{
  "n_layer": 11,
  "n_kv_head": 1,
  "vocab_size": 2117,
  "activation": "swiglu",
  "norm": "rmsnorm",
  "rope_base": 36900.0,
  "bias": "none",
  "extras": ["short convolutions", "capped logits"],
  "init": "uniform",
  "init_std_up": 0.0361,
  "warmup_steps": 265,
  "doc_mask": true,
  "train_tokens": 309300000
}
Each number is 500 + 25 x the weight over its row's rms, rounded and kept within 0 to 999. Layers, rows and columns count from 0. Numbers have three digits each. The size before them is the row's rms in percent of the matrix's.

# layer 6 attention output (transposed), 192x192, rms 0.0694, rows 23-58,86-122,150-185, columns 96-191
098:505509481509489477496546516485533515493537496497492488490506501499463472519514471540491470528517462505486527449542495465510514493521534498519492524485486475481513507522475472480458553521505539479487508455454469502479445460494533535472458490489521508509515521438504508461529488441475484515
098:511463465484501492498489497505548491550483519490470476527478503481461496486502514525448473508480529513469456521534494477497484490538511450481506480509586501481491479474498480526448501520485470543487511505496499496480513485476528453504495530510485540496496513468489503527465503498493491464
104:545483516481525533469523480507507469506515480550513456462579524509511507496509531535518524449527508480486559491505447527476462534506513521484439483513483500494481525536518507471492480501518508467484494504475521510493513509529550519519505461521505453481500517510491478471514479472478513556
104:518430520477509478502504455541519481508533478505490458460503530507482476520456511534537523489489568477483522502475478458528503529517525490499488490504499507492512513531460494496484495530524477443483512470514530507499500470514499475513495489486540467467501474502496480485487517482480478505
103:467494459499451520472492510476530517508475492473483522525458533521470535502495528529496452500502489489527544477499532489493498490508456506521488476496541480531507489479459506504458493444478524494456513528505483530475507487463475461482482514464502527499461519501483547512466502495472510494
092:512484505518501470494527495492508505529486492476541473467507532467516508469497486516460468524477502481529458528535552521486468513558500527494461492543513470509524494504480496508492478456513484519500508512519471475477559517478533492486492465509505535453522525481497501491502510466522491500
094:539515497484485500484494504485498478500486533519444506557441474501524507516505481463462493518469504516532468527502517470500438489535512488500519515515544495513499490497494491500476469497489505517487495491512476509496550539502498444473490502485484510520477525483492468500500520465508508490
087:507481515496500530461525551515494462480498510517491443523577503452488478487467483471532507502526482482531539464511512504489550499502478511524509477470532527487491526469516508535521503500472500541507487479519508458517532488514481491540510429502495483484513492446491506489488498521481543472
099:482472482503533464522512573527524478557509511503512461514474470514513497482496546470462520480497511529517435501467526500547452507523473516482543498496499510465515497518475491532509513470521493519500486493539538501565517472516486478474475484521532502470497490520469527511526516515521468534
094:497502468527477495459486493453487504500501506486442519543501501495485493487453502481488485494547511502520484535489547485497465503464492518517519511483474557469494458506506495510548499464488534529540531496494494478487525533493506504516483530530440479514505485523472538486524507539496505480
091:474465510510464471477529519459489522491515515462466536517445483486495522487474454535521451498514520507533490509508536468510511486522484510498518492515502490493513510458514494529479507534544512500461503485489525510463531495479498473505502500513563499474471491469507481502487489496545535519
099:487495525495520501499490480503487510487534507468543494476565522495487499491487485514489495498502487494501468472520498487463520536460501479526507477522498521492486501488505476492496548465512532486514480527501525491468476490495487557486508515511517534495512517488510480508500498470509514511
096:527512482531519503475505482490520567477526482495467492541499488516480526515513522456493495484527452503500560510510445487517473515486493525487491503493456545484544480474475525516485509482459527488506510498503505487477478529537489498504495476516493499465555526530528491459496483487535498528
086:524554489519515459504552543481540547508463511474478471477476456478481490482506493522521482572478492515491489510511487471474508509486519525502485461498505439455492508508477515528463514531484526483495493475504494482518470484505501501507464463522476469517497521511483511501491498525502507530
099:481483475496520474477463511469485482546490506497501508516539508476504450492453514512487503544544512544505554487522541509462470522489472487501505487513539493474479443502516502492528505499473515506510473454471473466508468460506511514529478513569506491511528496546513482470528520496519490495
103:494513550532443527481484508495490510480512494496515534510580542487532505481497502512528519484575490504511526507516469492459537500467506478506504500507488521509488476529502492471550556483497465469529492509476468455498462483532464547495512502534499471512488490494542525500493522522512550515
106:497483495511504487521482442480508439481493528489497477499519495504509479505508514496531523494468508472489502485511482481471509537494544491516475487519488489526538488508529502496456507512530488521499504488541506459485474426514512533509495503471513521451517464449521502511497492535457529496
096:485494523543472527532487518490483518473506459500560497461527563511520514452524520483547519515548430486511524498489524521519500540468498512506503519475460538529485501537511464473505498493472510515531501520448513526522465456521526554527500458472533510514509494507531506500528453544474517502
101:496516548488526461551492494506470466529495494527467524509486480493485502528530503519477496477500542517515511475514538515494511508511505466512520511465481524520477492473534491517511546494493478531512459557536502489512527453459491501465508505494506500514494484472456505535500482531531480472
102:507554510501477529477481460527511525497518529517519523522509466484541529470509514556503561485485475495487535479489456504524495497494489500528475473486538505499487489519511495522500510483495508435494517471533495508489491476550515493500495504528479431500496503486491510472507511514489525489
090:501478495489471517516506516536538488499469486492469489533437493534473534511470508528506530513491515510510490477489501498488499512490492412510505492512507499528468500524516487526464497500516530512481498499519499504456509529541524508506567485496523493530535482543460496528518526463498507477
098:513498481495503514468503510553479525451518507526553479520476500553492529494537485496484501461528465476504472524490439547487502477495472492499480517485473500526524487531516499472494494471466497472497526495532495475525494502500490448485433514478462464497484509508467516487523515478521489472
108:507496483501518493486507499468491451512455550467476520509503494516485485465491492509482480510473485506509517466551528443483531505503508549465529462490519500510532471469546500484486503494492484523495543520497474470525524464525551518508499485500529510432498495463465526471478481510459516523
083:493530512460460524479478514488533502543502505511460498560460518480507485505503461466499502486494566516507474519482514458474476492532509479496534485516554499523493506484484486499478510487527471499511482487462518484529498533522527505469484519483494533495466506492502491496486493488515490490
095:505504458494486463529520488546518513500564502503460517522452453502532485515512498518486480485486555524504511521508515484526498539492503517481509538460493480522490441479504500483475501526519521519485472526515505518456523456487549487486467534506498500527518474469485492524518507513541487500
106:465548487482492580484494509487537534519510499539476509493478517522474552487510515483472561521516486527507502544499485494481453455471471474507508519506501497497482514508476485517529523491505482458509496519548465531487508548486502503514485507470475504538460532526510490519456492461530477459
097:535491452462538508538529527512503497559469512521459517476490494476500497498497486432511498509461545505541473567482488513525456498537511474483530490496525495486512551488492515492497491487495510496494466485512516509495529549511454465468505487494487509473513537512508472537477497490541499509
097:513513500563470502487472489481527506500531473508487530559468505511487495485533511469522491499486473508484534482482470491506544497433500482503524525473500501513494446505521496522518485511478483491506496515496466507512541500495489499479590490491532492423490519527534496539502506502495480435
091:513474522483450491498507504507505516495509510520495497511520487531488503537502482519506468510522464527513547479497491504532477518516513525510510543501488499499501500476504505520515538512521522491487504460480474519524489471481473509553497485479533470482498505504531502500489461457494495506
085:504494550521490512491479493496489498480510517512529479456528558468487482484454490516517532468523469493486508510481519515546493509453490485486499512526494480488499540551460510512528473515468545451531521510457514481512492492507513524497509465505546491531515511559480543493502502510526496540
086:512527509476481470530519545497514497516492523492462495541405456491499472522521474502461478488488512510517466498496535499476480526514508506534495510510518479499500462518517525528452476512503486515479495504491500516485519498494506469487483502503488513510512499485467497500514496493528503497
106:503477554497458488505520486530492468528501516550546470464551534502478517504532507458509523469459501491502458504510504537503502482492496470506496507485457556501509536534552484518487482518510486465494500490504512483523467525509480507498478490504451493515496516513514531517450531498460509521
097:504513486504494517526512521445481489556487534469443534527450475500508478497495470521502482541473533516518491501492528451511492509529522483521511515503539449496506472471519526492469494507465484482491450483507472507461497497504543470491501507515501545495531499509486493496522481477563498507
100:529487483484553459506549506441504449527472525455479511490513470473488480486470486519504491513500542517504502439524508472480509532501553501512509496521528485523510453495556499512451485528525514549498546490475538487496511469498524528512502489501505530473520529488468471474495491469502506518
097:475479533503497490494496462513492479447490503476523510475561501515503485482528492562516513475529467487494549506519488513489555484480509583513453533498479514518494506491517486455481511491509492485533529524533474507482483464493515561492523508516542531500517500473495531502528499507490520489
100:503517512488506525523519478495500499536477508457510468474479486507519535483469504503495493505464525484511454518477468512489483509489510470470500441517460506481510541520500494500499494502477550534484518468504498513542538492503526457496481523520439503563468491530479482522475471520446503507
101:488484495482467526505507541520479494511517482524485497511561502476470522499470476531487500497499466493528535505489499491527560491533502478495503495473485506507498503483509472502523516443479515510498486496492454510483499501551496530502511535513511513467498474516497531494488487462499505465
099:487539490488493500479518509477539511517533483485495512489514517512465507532523504517500468486518468527472543477506493465527485493481512511522465511473455491503567490503507486449505538491518530512509530480472493519495469520508498540489500536477545523522520488414500531535496493535530490490
084:508495535507475503484460489486529487507529507509493518481468535484470510461528486523499476495459501483469502538527468531503511486508468501518463501466528472452529552488481484501520445490457503499486514522483496487479523489516507483505430537512503487498511487525506492482485504486515461532
103:527470493524506506479538488521504503481502542519480443467537482492531477480515526520520502504555536486516518509510473519476510538508506521477449486501500490479481510483497538463501466498487537483501496536483505536497508477527475535500478494522498481459539502520462474476532479461512539494
110:505464528518503480462541498498505509455519516458506561459470507509480489522475500567514525506521521534504526536521542542519507494494502485536480539507497549506504537522510508459525519551496508506485472529444538506483490507547474520497501473522567501489489522476505499460541515515499502521
102:530529497503493499491485528512562546515506493555474545513475503502492518472493492505507511555482508489511523531519512501516492530505476470497467528491505475511519502490517512503496484519510518484507519512478529491510506515517514465511507506524462489476483521514503522515501488493545513477
088:512516510535494482508504507529526525525494541438489467478504490454547532481517500483481486546480498494492488511487548554495482490529504549466449484516503472471532484503481540493519491493511497491488463503491533500543549469506498519496450491503508493441524478485475473462546516510506487478
087:514521503518469487517490508549529532477527509519481525536451525560520488519511490520526501505485490483502456585475489485507497510514462467495516494501495524527485518497494527557514495507487573462484515481530476506524530545458499471484488496491471493505480515501492491492511486484517516480
090:482495533474507490516469492545524499534557473538496473509491483527495537526544466515547497486470484455500490500475485507520560500486456493470511509499500521520474493486500505510458499496500502498500471507565487472513463491468517474504540498496521515548521459466498498527501544497503505466
093:497489554445510503475516501505493461495511470503484498513495529544524507487511496472495478490470486516546461478485533487532489513526476525538482483487497519517510510516492474551493524458554478539500468536485470478510497493504515482497492477504496486468505481490491551480517508498518498483
109:484521476521461517502493513525493522520550473508500479529489462548465491530492488483502511441523480510469466532485508488523498498502483512481547489470463547470427491478519506491488492440499532455557510445568493490497505489491503497489505489517503486503485500529486525474496505518526506466
102:496481501483486469522482488471540497503507527456464515517436504488527531521460470543524493522519508497500452493532528516488513523464502551489455518543481534478469488504539515474495483512518517509506467499464524536545508502497530480511511471521528512469478500463501496498549528501517500528
094:507513538476528438508452484516499452475505508517538473495544521518505491509481536494517476469506505502457474466530477512479476497441498467525522487504539482504508487522529492506503525469524471495536512489499527484506517502515521468493502485491469495519532538501468462546513520510506514475
090:489467476527467491512463520525485477488527499461498454503486496540479460529515463480534487482489484495522497473484497507466481490517529515474516491483489507480513498459471506494516520456529499505522496490513501450510515460491518490530539496539484497459504548526462488491460514499486492489
094:554472498514507434480482486493520499493458507463514450482479485484488495503495522549484507561475497488479508509531544500452498515491539512499464501473498471491534486494472506500473473496479485545525497499475439490533511488485496497528491464545465506522510508489467503493487516514470539517
101:456480495500516518494473520531504472505514510536530469529428539454497482488526480486508503493435504510496496516520450518501480536524481504438528472453493510496512500500462505483523485468506474440500518477510514490472502518467507503473496513523480508525518530521509457542515495516505506474
101:511502545504476513508487521505505489533462514552506459453517579454494477494516526505497507488533512480494483487486462512454538486521486463496531487449530482496498499545480487519514491487474458474505566485497490481512506451501458475481445489529478466509482507494479488527500503490485490547
099:471473509507471463559508482491514526490498537475512517481514508510507496463486496544445507538505508491532489473516525514511494556520511482513481507507464535508524564517503520493469531499546522537471441502514452485539505481516503502543520472529505494477486529472491490500493504512528510507
099:503440533497475536513465508529471480456472473552501479515482568455484530460508499526469482485464532485543519542507464501480491513512468494518551532496527507559512493525510508496491501479514511532547504466501513485516538506499544515509534537460496516515504497508461489538498498515470503486
085:453548520483527492501555478466494478477468498476525520488474485515482497521467510447520489526539543521530505494510488514482515495479493509529496512517532490514504504521519502500571489499479501527523517527519503497443457531484481500492470478495522467536499525441484500502520508471525489515
091:497528528536499481517523476461462507478456496530492585489507493479520505475505507532520514478493517508517511462502505502518515518431477516536516540519500489517484543496490528476485511511506532470515505488491505517486508481532508527467462492512517484492531544489513494499529507524494466517
112:531488481478507453474534484531493457492468492498483504563449505486471499466481517537488534486491484508487515484541495463438515493523518489506565485510483489545460525476528477534482475514484486505511503457514459479459515461479499523481484507479514519494484531512444527467552483531523518462
091:489452512491462521493470509544489514515545494537519519500514471520511516495560480458520505498481542499488452467517483517527502446463460464503516518485480504499510499509480496484532510508507440515487465526488469440490494537526494531480523485495498473527524496489525509496501505505518535489
099:494487525482489474536489505494504498498482534504513576480524504511491499476484469539496486490490491531512523502499528496520493528455464524502514512471477455481541507491520513479511512546539489527463498517491496466524495463514530507492490495486544468485496492487455532490511471508478487544
077:484504527490478514493510524502543485531500478504506460503475520450493486499493516517472483463479567476464479516478495502500511499468503518521543506503528492503516546519498502527498505541499454478497500478423510485555484532537512474520490515510474498511498464513474487488478496498503487520
095:486464472485520466535518537556514516475503538471512465470482546523499499517500531526475519538514522506519515524505530519490429520522526513482449553460496487541517498531463501497476506525508517514465505491520501536477532496537511510489459468524476485487504518488492483478549524469516540575
094:518518521482519486463521491512480510487503501513468513495529564491482510479485555456490489486511522514517526489521476503519490487475476506529558460483519507475509539510472498489457514483501473469494531519468470505459526542483513491465496514497434474508470511515517492483473469502484469492
100:558463444444522478546497509504505476496468485495436531522456542502517496484487486451487471536471515462505463494512517485466508521515512492483470513544546521511495534510504531523495519503489491530504504528471453489491547563479508468507505490504464547453483507509531517499496476480493525502
088:466465535504527478534484519449485543464531503500497488493456537553488489507490465526542465509451505484532505539491510536528519550482478445546516547504508486480502495543503492495474490520493508531475520521471491483533512493523467493500501481510503511505501508531469529515505514469507456507
095:500487485494439537460499509509518457509519495540532504553539487491501496523512522474489487479521467515533553479512514466504491535511540508445504519517499497495525538480508498495541472487468486542523504519517466500480488496521504518531483482485513489490561496508544528501503479486527526485
097:508448540459484501495516498490475536507468536505514442502496480459476481515505474494475477512511514481537470480503493507525480524510512480508539497448528491512482513482492507510516535436496508527535521495495475457507512480484473505485507498501483516540499502513497531495456480509507525481
088:491504486525501470541473537535519481497479503472527460517435484524501514516503516507478508491508494462463487524496522518445476482504471484500508496495493507510509475559489512533478489520499494482472512492488504522530515502493523460513459493523467492541482509490487492491529514472506466530
093:470442487541479499513511453525448475509494516497495539505472478510484496486517551502522488465483500500528477538519504502466507461499501498510513504531531482497488472517560537478471486538479530506485551514514513525457482505468467523458539455480458543522499516496510466501471507526456502489
082:521496467481510517552512537476513450512474513458527466510428499532485521501462509516466481542466525474501499501486521499468496494530546484529501503478556488510530507499495515551512482519505479517471511457475488500493511470473556439517493497512458515500510500507473528510493474492486505531
088:503469499456544480522503502488529440519503512444464511506489483489486500479466488560508448508502532488447560493494483501490530546462512507476497498495511533530520507492522537486515479518492498536514515517480528485510517490482552525517520519502489507493477491504466529493498486503478508536
096:493520494499518521478516482488512499475497465525495506478552474470482500497489486533508518470520485513493585489520506461517509488467548575493490553518452508500496518483502481513485495475490499495535479501547476527443474460491501543489525509503545529473508521446486524541483501489500519501
100:504520530477492487475542475465449491532477525480513543544490444521497459490467506462497503490489494497541491464504481510539492490480513483496526486520480496511483479463488480506489521487482507524498519502564502483469476481484461505451487476514451490522545495466515497491502494522457506482
112:464496528488499506530496544477483476522517536509519519517518518485520475511420500531499486504492523498485526518513496472549517527476544479530505490470472480478525468501508555504488481481515520485523521504496498524481501538554480479476550481487477478473463484502528511479495508503486503497
118:514464480498493484477446545498496522522509522495487497514458513479462485536494474471447520491531501507539507498512474442520487487520470513503462494510516480498514503526496494479513480465512490517489562444494479510500521552480500481455463500475484517529522502506447502496519505488507486512
099:486491538483485498514502479506470502488469517502520504503507503549460544437529499515501484483503506483453517468527522501509478491525496491476499549482507507495503509520487492456487533491513500487462509518480539498461510470476467516464463471513491482491500508513485488508503470501467477501
097:485481497487516461491499483494537508506496540526478513513496479546463520490514498466498479495526532503469482519550508531472512503510494532479440523535501536471464501486536505497519497480510503519407484493510459531519521500522554522556489452518521470485520512509554471500483518485533509496
106:518479492501495500495531536499534548492517448480524542492468515503494519436534487503485531514513454464482495509527543560483519492522513473516495541437467547512473482522485540514523483516490486457490470516484500503499518532549533502529488516520478502477523525458496503448522494544528465527
102:481530472536499503503540500477504561508529480525488487504506530520492522482520509482486486569506491510496551489490508495501494499515477435498526493497532485510469495471509477508543497508478515495508459501497497464477470480485446504471538512514481528507492501554494509546496492466502514485
122:476495501520488492524523515472548501495551514508510503492481486497503516438544521493479481491500487543474478472506535527486510517511459504482482465538520472517487539514497509490513513464523509494491503509514505506521518466480475518469523537493516466495493484522448460498490540486496471453
103:530522523486503519511560494513479507516474452501517508504534507488563487523531502489524483488492501470505470507515470449549478527510541512537504537516517572517464491521527498522498539537507536452489492470509490504536498502518499477503518436507473454467488527497494495515468483471501558533
108:489534486449544498482505493472479522489489496456485483456516475504506512515504462469512483547474512459491483508483516501522553510493516477542521530506511506502470482438503524521478477477505478501514493499504508464536463486472482498526543516542488483506513499511534477532493481468539497513
119:513439551503528507491541471536471517497495507503499484511487490531504500477475507500487552498472517524510450483536510467541492543484480487497473527533499538475543490514499477520498514513489490502499490522506499478515505512473522547528475491460495494502482490507498519468501514517500474464
100:449522493488535444488524544484500511523493500508497533456536516485481494513522511532503485475505546486496513527495514515527532496457506513505482513526483523506495466476524569521458499471491526518555488468533492474499502502483548480543569523512503504467498494521471512520459485495542536507
106:478516472506505483471511476499546536491524492492491477483469514520480556464493513493494475524498510525494458480516522526526534525464510524504510492502471489490467533497545454522474468491507531502537452512483546550525487510514514503515519517497514499464521531508481464501487528522523499516
110:529499538484466477515452487537511478496464496470498512524504482516453516508510504471465512484462509506538496480500473468456455452502456464522487505526525501493530470499463447496516517530519519558519548468499523499501499514488525495501521506481456491528503528509492488533526498481527528471
107:480525521516463475514514485477527496507503515441514467500472496483473472529473501489498478502557461513502505476500484529462498478533523505529484487504460477529498486506493471557550485469512511505502491481492539513463526481457483485506465553531522502459538505468523477501478536564511488500
123:520489510506458464457439477482546507476506516470506521514487493450479529475553487510501508488536505494534520476517486528492462457484507518476515518479506488497466496519489506487510481512492513478509482488512523519446468500476452511444452494538475524516515472499517480503546522476483505540
103:484482542442531468492446485498459472483473543522524481518480561503507469532535463520512509463481461504526503504528498455489509551525512577473475486537514531510530527506507528481488505468518521492470506511477507549497497503489505503484499473515482495478475498485503521461502485519493514526
116:534499541524491461539480519490518471527493546520495503469479500501501466523434485509516502494474509510510507480495481501446505539504475476477460540492520474485507488525481476496439514505524517547457558526479525523520490453518526445477519507492495462523500493473480503497537505543514519505
123:483501505487513485529512492526504502525508494522485516491505499536543524460482519470521541514504495524537513493513532502527496534509490523509482494494487555507511542550477486504456516524514520512510490529494509532502551518548490521477514464533485502463486513473503476505486458509532517504
104:512479486526468532486445501484524530488520504535500524533477532447529521514476517459487493505484488514520549500517498494519465499530460525511516498492521519519484506518500513560440462498462523501493506456515493538486508516491527458471496478515522496518472485506499496503478525492483475485
106:526495514472512510504527479504469475474500544472517482501513529503464520463497548503487542493491499539502489524480503494477475497506447485485481471509538510495519542556491447524505525484527471475518509511481519476459532494481467545507455491472459510519456492491502522507530464508485446459
106:492479479534499468520491467506462507493520483548499547507470548507514520465489510520515501483526492466493520460513511521549492490480502473485485529518535491506451511502498470518502481533483509482471481492494528510505537466527459474480475484508516492520493526528502492514496520514464486510
106:509507466528507510514528467510494530494521505501523483505529500566500490502508552506514505482517506478467544472520511493508495525515492469460534479519485501533451488502537455556436471470485453522470454497539490508498491458521505488487510485474521499494490483489478508528472514499481504492
105:536514504487526498486468522534470506522497477523540516492502490501501515534496451494471493548537494496477453472504501491522524500493534496463458523509466517498473487487492483505545481542497495503505468497483505478492486500507454483523498463522507497491534488473500530483499494469519528532
102:546437491484522487481500521570501514492528527525528524499555506484492505494510459447469504479498467527517471472530518528520525490517498479477540479505525515507518465510487516490493478523511500495490523549471518487517498540531493518479504466487482493503498502508482489524516468473472496528
103:496470544512479520497500510523496451539487505494515481504520499490509456435520508525500515456501544530480446516488537500468482520471481486503527509481478528534519511507506478463459566480534516493495471514480530527504492529567459526461505478474499452501514508503476467511549502528469518499
108:494520530518467481535467512490517484483487510480549498493457464481496538486511561469534517462533482487494489483490529503502452498473486485510504458487505430488486480543485495475472475519518497489472530510539493546458489519516501510471481498519546531503455519496533463468515525518498479502
097:481474513434456501523524464491483529475492466495480536487512526538524483491487496554492519508505549477507501517490470483477491527425531492507520509524491503506535506470499474499502537484506494517476454519494523524493493483493478485473473516510524529522500498473505488518491514503413472505
103:544478455486513506528523498552509498510479504499497502503492494543474508475498513474475498487498513494516491530532492498504530504470508479509455508501505550503511480516559536481502523503461462477505476526504495503469497514484506523543477501507501527465512470479537480500459471494504511508
118:496430491479493476453521514450532493505497454508460510488540540520509513515450481512486479536515475524519509521477501507457498538517493491507516516507508522546480493570480491513446459471472513546489510492494539524495534516507504503468525496522471552502502522456510494508509518524504490540
115:522518474514531518541458503467465523515533524485563473522497508522479512528498508487493470524537484472448516515500478514499478508514503494480509473511500469477515493480483513489527490481495444492476534475472514507492509511487415485518506495490476500489505493481500515544491457470478480476
119:539481522513523514475500493523526519527477518480508514528484485509508469558486505488518520478487543502500483520523486479522476546489474505508490545551518564505515457529510510507473515500501521493459511549500519500492480507526552520531505456473501484517518509495543524477485510501500519518
100:485512553482501485471503485493516421484459505463536444525496519438489521488497488481467514491500484476500491498500502494498485442508505511486521499471493510516474502519511497468493479532505435432518482475504547503497469476500443459510452509512504506526519503489526474469531517488527483531
103:511482492526484500535497488548455462520482513470492530484514492491499530470505496548487497490540500507556498520515535489482499475509496531499506517473530453506502483476547521492445527482500523520476517466522502505505548467472517499469491517490453465531512478525450518463489511488492496520
094:490455514517491508493490488501515443568510497484493459505514521473495512501499519514514495462481491504507521482518484494480456511526525474538524435506532512493514493558536476513459528523518493509477520485497504527458491457513505529501455457484470503498489493456507500463495458479474505495
086:519463487449520500504462495493514455486504507470496508516495505489501496501516486463495485478513509514526501480500478495531505491472503485524515507516535530499557511511495492484446486493514510543508556482496502511482527527499451489494516471463474500494516507513496466491473482440495493492
105:503515486522481485463465503520540525489520477506439554512509452497479491484509542503512532511486545490499619510498512487525486458469474495481504504504464464492506461512484499540492495502496495522494506480541508500487515501457533505490482508493527517504467517489493497545493485481484521456
# layer 6 attention value, 64x192, rms 0.0709, rows 23-58, columns 96-191
101:481485503486493460518483516516517544479507496540490497524407522490461497517476487456499499483539486514495521513484487474479475485542509522453517532515532541540508477516502475510485529525475549492533506436494511540529495499473477507487490522470483525484460476498475487493501499539507478495
101:514520537506513540488517511516534508508499516488531512519513496513489535490511511438537463558507514465527458499458520495505468475537505514516458497498479507476494552533532513462515517446508528516498497492479508489506518476491474557519453430491513481447496493522542532504488528542483497492
100:490515505509532490525458486517481500469516534498490419505489489487478513496507465531501486452486497487503491511518535508494536519461542542424475491484506447485499494469478525488463499488520492489455493464518481517531494499516491508506530517494469528492527481495507470466501479537522510503
105:515455529493497516492499456532444547463503516491487513506531479461490510485506513519518472504544492530537489519470522495540493491473478520525505482453474496511518489481506563491498522519493476499474482500489514457461524519509482506481535540484504525538508517540536479454521529504477498528
099:498539552489509563522470500479493466522495495530472518492553491559499528482502489522510498505543493532487511520526540515540467513513514513514494533519515482447521520486493499527512520517483537499450481518479515478498497565482537533530507496516488445482478470479508540485537515504478523453
097:505463535492527495506507481502501470527522529521510453526490494487527485520493504494546485447461483508493495489518556482560485525490499511479510498528495470440503491528503495505476506440525498480455484474512463504475471464489534521454479467503494467492503439524486489524494525468463471478
093:509544526494463539511475520527501475511470458496463524504519506503494437487546515471491509537429523497544504518463499504495521494499516466504470484550499511486501500522514532527504538496471525511498509494473453482456519548476520553536467487518480477503499560491479528479517459471487502488
092:491525491490494464479485467475500547489498485493510478459470495536472518501503478480524528486462495525499502459501473533540513497462559541538480498493462492523478522499526532492482481525475525469538501535521500468481474508521514481513518503504502492492514527512502523512511505484544520530
101:535473506507473457483529465534504494497516481542492500446474493492497502476479502442507467493469448507526536489496488465523515505519446481488490493508542502471497544538503497486475483486475444517516487520502489467540503498504506530506528479523477523512499502524498522533485496499512515501
101:490523473497527502507490491521517523513518517515500536521498491483510506487529486489484535488460535560521503491531495477477508516531479485467495491488461533484503496534516496527503493537476468486554497478517519497496513492486499449550519507480520502503523506525459478471537506522511480450
092:454516477479494503523476510485495463505506478485458516455468531484475508490519472556520477521542523531513487508492526472510523466476520494467524523565499528498470479514545496504526462494547475475510525472526507515515484500474543470556489489504465520463475546557505504482515524512528503489
102:560525520503520484505513490486464483530519476507519471514539514491494481516528482471451511531516448506504482487520517508529487521485500499517506504500445499551500511497487447453498457501481525488491510486522525528499501496529503503451510455556473499479516550520530443516495474482478531513
094:555499488535501433530488499498509485497530521456474495514518508516531464515501511519480503529496482528515493503529494519481548514543487510507502485461494516491498527482537548489510523484523524519511514505466519475508516491482466516516509526505492521456496559484491493566508449522486495472
104:528464534492532481498488492544527502439478516501488480506481530439502542506508498539470476508549525520512522470478554499524500491541507564499473564485497495490513524492519495456517499489471533517516489493488479497538513520513468510512460533480485499492490485495495511528456492474483497529
101:461486510483504479474518501465516503535518541513486479504433539518544471507500463477502517526485522521501481479497487538511534525546494457484492486504533500512501521514504526447496496474505453495560497505495499545481507514513488515480465484500480468472509496500512463510530526533513509480
106:520521521513460515489487470518477463558502519564512458459491521506487489464480510531503538524493523510503502499492490548530518519477505451508509504482503504499460499495518456486491483494513510474510508522478457521478486443528483519490453498524510515482516498527455482474512493513483521486
104:518488528485513483489504480516481473488448501454525477491542508502468511485515494528493502514562515463477479517495473504488473521488502514486512495501512487493494538500530504549513515564513465486500458482507487483498554470469493514496488525501467501467521537526504516462518494457509538460
095:504490490493491481502547472485482529496498548552506480499523538489478515482481492509465499509479556459476503476550483492532503511532483515475524556506497518523487500478476461537496482474562513485493466507526531522504499542517560515462534476480505502446477512483518529512501496471561530527
103:504490468493478502506541495473493474510509529432536499474530488471478485498531509489482469462527509559482481545472441467531513489493480489532520522485512517523450525499507467513505468440507496516547508527549515485475494490507498576471490489515481507498506467513521470517493542486496514501
103:505476535537524539500519496476503497496530523525498525481526539462519469483513506469466484478479526505459453510526526527519523478508514532500502508537517466429498532476450479477474533525468530478522481491496495494513478511494476521502443541471512497481518511529499516460491464515513464489
100:541505506534508519510508489447526490471494554460505504479551470502465518474508530477540517516491514464469486500487493501526541498522469454494519487531542522476529440522461537508443448495472475492543532471494487533543532524490528482496486500508509515491498467476486564500513451495522509480
094:511491521469529495464504486506456494500448499529499529465483477482483483524524517487506511465502491453503498477478513526524536502522427478503469500493482503488481527525547448490521534524500505542452542479481506515480511527503486497471543490515479473500535494456474472486539483576514484525
110:527474515452505515487520516529522488519483520495475523459543485496482520504492472531495530482499501514499512540476528542518510482506498443505528474464475499482548519503536543486546515483474504527509496545527490486509488519505526477484477487521492494553499528462464526517500487459536480480
092:526507524525458510500460506535483447525472471521493464504515501466507478470513531535505515492486494511484456541464512503482539486503527519531485491521499561508469548503500503486485483514467498471477510488487488527455545502527481433500498487485560487466503491490497513506516569504468483534
098:514482537535500524529523509526542497475475504521512468485480481487489545530492526502486465500552470486537462492476500520496477528515419490510519507488523526503488521480505436498514490474508494532466447493499427498534502487495500535522461506464531479485460525529436491472515456552528490475
094:527466498500503545494503510486521505470481460505477481479530485527471506460515481475448477503496484510521459544502487488479510487473453515524462504537518519492511519488499554470510480505488501494536534532565498545474506558520492504489532507487514503517495485509490488486464518543472487471
098:479504488461535509506475541492514474436455489471464524484491503512477488473490524502522524493474463468540493462521487489492508476483498484487484521528502540480508490532477530487504502487532478519493517478460496456506545548469509502537511563526523497535482489481460519520465515548516535528
101:532509510481488502538519486521449473505497502474478498518587527477521493501538512534486542553468506494534463495436454510484497495570489494522502513515503518525508520520496557535508501463542490515521494508532505494475483512500514470528539539507493526532476515480534519450489522514519496508
096:495523512518470493541523543468505526498514527493539525550510503544489479504497525511484466454492485505498508500519494514461505529529508541532519532489489494509476519489483472504492496464445492534498560524541510545537493489501508536512499508510485497481510519489454512568531484510507514523
098:494502503523511505502475476535503478540474522496464469499454509474443531482512485521452515488470462525486491444512514499483496498495473492476510502450527544481458501506505486501494473526519489533531556526554525515499577500504472473521525484526475506513548473513483486471509506467502478512
095:518501502490483472498514472524498470488490465491516504490507469447517514511459501497473507544514502503527466502453494460526493481510462535525470500463482525497524545494493454507500489516487554497455472499483482532488505488490515512543444534496516466500531506477514487463529473484531478521
106:508455444484481489476502526501451453500503498485542508492522489484484500508510502470536521504494495541517457475503557479527495524469518520497493481505474489527544471532495531464463505500509511479517471494488497440504426478520493540475476482466515470478461457503523515468526455458503496521
097:549524508498507502491487488531516469505512539468496507477484493506494529483470492542463539483535514510520490506477469490499508485544509501516504488524537511495525465453510494541537485475502544502484544499494470517488506484521473525510502456551496503522482510486518560516498458511509491481
095:502528519452525527503509455485508510494446531468506495472499549499491444531476502505528502511508525496494491503520528485506466476496544494478517495494500497539521468485524502467488517502495478517524522493531507581531512504510508441485491472474498516507456504469549508529482471461486479501
103:519513490494519499547510476482553491493533509492544483499498530480475522515501467484477455546483522458472531498527487518504490493474521513475557474500467528494560471464461432534507493455498520507497478533491554521544488504500514472488507476497472525500476474474485488522499482539488499447
105:515517502504525513493531500466517503450495495496474528561521458506517498518493511504506517514499543519561505480498526547495503491498541502476498533515525481490503447507494472511472508486503492507520516490516473474460495512465505542517457449451521501495542517461491486458516457482512509524